{"head_dim": 32, "d_mlp": 384, "norm_place": "pre", "positions": "learned", "tie_embeddings": true, "init": "normal", "optimizer": "soap_variant", "warmup_steps": 135, "schedule": "wsd", "final_lr_fraction": 0.0, "seq_len": 1024, "doc_mask": true, "train_tokens": 119200000, "steps": 3638}
Each number is 128 + 24 x the weight over its row's rms, rounded and kept within 0 to 255. Layers, rows and columns count from 0. The size above them is the row's rms in percent of the matrix's.

# layer 7 MLP up, 384x96, rms 0.0746, rows 170-183, columns 0-47
size [103  89 104 101  98  83  95 106  96  96 102  97 107 102]
[[111 132  66 148 101 128 147 145  95 127  81 125  91 105 127 160 163 117  95 119 139 167 124 193 155 125 117 159 157 122 138 166 113  78 114 150 127 150 126 106 115 129  98 128 115 144 114  88]
 [108 118 111 155 117 151 130 137 136 145 145 131 129 158 144  97 125  74 109 138 140  70 137 147 134 108 140  95 101 157 133 162 135 161 153 130 140  99 144 135 139 102  98 130  85 176 166 139]
 [119 117 120 115 159  84 138 117 112 136 140 144 126 123 119 141 118  90 109  85 116 109 139 110 154 174  96  84 168 139 111 129 139 110 148  91 125 108 132 135 156 111 120 120 126 146 123 123]
 [120 101 113 106 160  96 158 102 131 118 128  95 142 118 149 125 118 112 125 135 153 107 137 138 161 121 162 150 136 103 137 128 135 106 141 150 165 119 173 130 149 114  87  80 160 122 149  83]
 [151 123 161 132 115 154 178 120 168 120 119 128 131 161 146 157 145 137 156 131 140 155  95 151 134 127 126 122 107  86 168 136  89 115 108 133  98 124 141 109  74 136 128 115 157  87 122 145]
 [131 118 120 110 151 139 116 128 123 120  78 115 129 137 110 141 129 164 116 117  71 105 138 124 122 116 112 110 105 101 145 101 165 108 111 129 155 132 123 188 114 120 121 102 114 131 101  98]
 [182 145 144 128 121 153  96 147 123  98 106 116 127 126 132 137 128 106 137 165 159 117 123 140 158 175 131 130 120 108 166 101 154  98 152 120 133 139  76 128 141 135 121 129 128 149 139 128]
 [158 130 133 131 116 134 120 135  83 125 140 119 105 155 132 144 164 130 135 165 143 142 140 175 143 115 153 147 151 103 102 131 155 117 133 131 112 131 168 145 121 122 134 146 104 117  99 145]
 [ 87 121 128 187 123  89 101  85 119 150  74  97 134 140 120 140 139 196 131 139  96 118 156 125 120 133 115 148 149 103 147 145  83 131 115 141 134 141 103 137 157 127 100 101 126 129 111 116]
 [ 87 134 122 125  72 153 124 120 138 141 110  81 142 109 131 146 131 152 105  83 134 134 146 134 112 125 153 168 147 108 159 144 131 156 130 147 123 117 125 135 128 124  78 128 145  96 103 117]
 [121 107 124  98 130  78 153 148 162 175  93 152  79 117  93 162 113  94 136 146 119 116 115 113 153 138  80 150 121 108 119 146 164 106 154  94 137 124 138 160 133 140 177 147 143 129 112 129]
 [187 124 122 130 114 124 144 161 105 120 168 140 109 198 107 139  92 121 143 124 155 118 145 144 115 146 120 152 159 102 127 146 124  76 135 103 113 125 126 114 145 121 119 140 136  81  75 159]
 [117 141 140 159 127 103 142 132 121 104 137 147 116  97 126 149 129 144 155 162 110 128 132 122 127 138 105 138 105 124 138 124 157 157 132 128 112 114 101 106 118 123 145 151 117 131 164 105]
 [172 160  95 129 125  90 104 145 118 128 116  96 116 168 161 115 144  96 167 114 152 149 143 174 159 162  88 170 131 110 112 111 152  98 117 146 136 124 142 128 159 164  87 110 165 160  89 172]]
# layer 7 MLP down (transposed), 384x96, rms 0.0741, rows 170-183, columns 0-47
size [ 92  87 106  97 106  64 100 115  93  95  99 100  98 105]
[[108  76 131 115 131 114  97 115 143 145 133 180 125 109 145  92 106 128 142 107 107 129 105 119  95 143 110 134 146 109  73 159 156 121 154 111 148 139 149 151 154 102 159 101  75 133 151 120]
 [ 85 139 120 172 194 160 131 163 106 135 116 120 139 124 151 121 130 159 138 122 123 175 106 129 106 103  87 141 101 118 112 113 123 114 100 112  98 146  98 115 127 160 125 163 142 160 157 146]
 [106 151 116 134 112 129  97 128 132 103 140 113 147 154 138 128 139 159 128  92 132 123 132 116 163  78 136 107 125 123 105 131 149 134 151 107 178 126 112 129 152 126 128 162 118 144 138 124]
 [ 96  91 120 109 121 135 139 137 157 150 102 151 107 125 139 157 113 114 128 132 134  95 122 144 125 149 145 105 172 131 117  97 141 113 126 161 132 159 175 114 138 125 119 143 128 147 160 129]
 [107 129 186 122 124 148 132 152 152 176 117 107 134 119  85 148 123 138 106  97 109  73 147 136 120 131 163 134 143 143 138 150 157 130 120 118 162  99 112 124 136 152 135 138 159 150 159 118]
 [136 147  91 144 190 130 141  97 125 113 154 103 147 160 144 149  86 143 168 130  92 179 156  87  92 132 101 114 108 155 121 105 146 152 129 103 126 114 132 167 127 131 116 136 164 124 137 115]
 [115 116  99 142 133 155 175 190 133 119 145 142 131 130 152 147 106  77 191 145 150 123 132 128 153 109 150  78 122 145 153 125 169 102 116  95 124 145 124 140 124 126 159 150  92 162 126 158]
 [151 169 155 110 145 192 119 135 128  55 119 112 119 135 135 117 155 101  99  84  97 114 170 125 101 117 137 135 115 140 150 123 154 153 166 114  99 162 120 154 138 126 111 131 165 129 189 143]
 [125 139 117 120 146 136 133 163 131 172 134 115 147 133 115 112 126 178 149 125  66  79 115  97 122 147 130 100 153 148 124 107 166  95 149 105  96 168 157 111  90 159 159 173 109 141 167 130]
 [141 134 138 136 119 143 133 127 150 100 159 123 125 138 130 136 119 144 147 119 162 148 112 101 128 130 155 144 141 135 101 119 170 134  98 143 149 122 122 114 149 115 143  87 127 152 158 103]
 [126 116 148 156 148 172 109 123 127  93 136 184 110  80 153 154 142 116 146  79 121 124 125 111 128 149 140 104 133  87 138 139 139 133 126 110 116 116 137 125 112 114 124 105 136 124 149 135]
 [129 147 132  93 113 134  98 137 127 120 139 106 150 169 112 156 108  93  93 164 156 148  98 129  81 128  86 127  84 127 141 141 128 116  78 145 137 141 108 121 159 133 144 138 101 155 109 141]
 [138 145 139 114 137 126 139 156 120 124 117 108 147  99 135 103 149 118 155 135 108 122  96 151 107 162 152 116 164 160 140 164 163 161 154 155 119 131 148 150 117 142 131 151 150 103 113 180]
 [ 99  96 108 131 136 138 119 103 100  87 160 143 157 105 112 140 119  77 106  89 145 145 103 129 125  85 144 132 125 120 126 165 128 166 131 123 157 127 117 103 137 128  84 152 117 135 182 168]]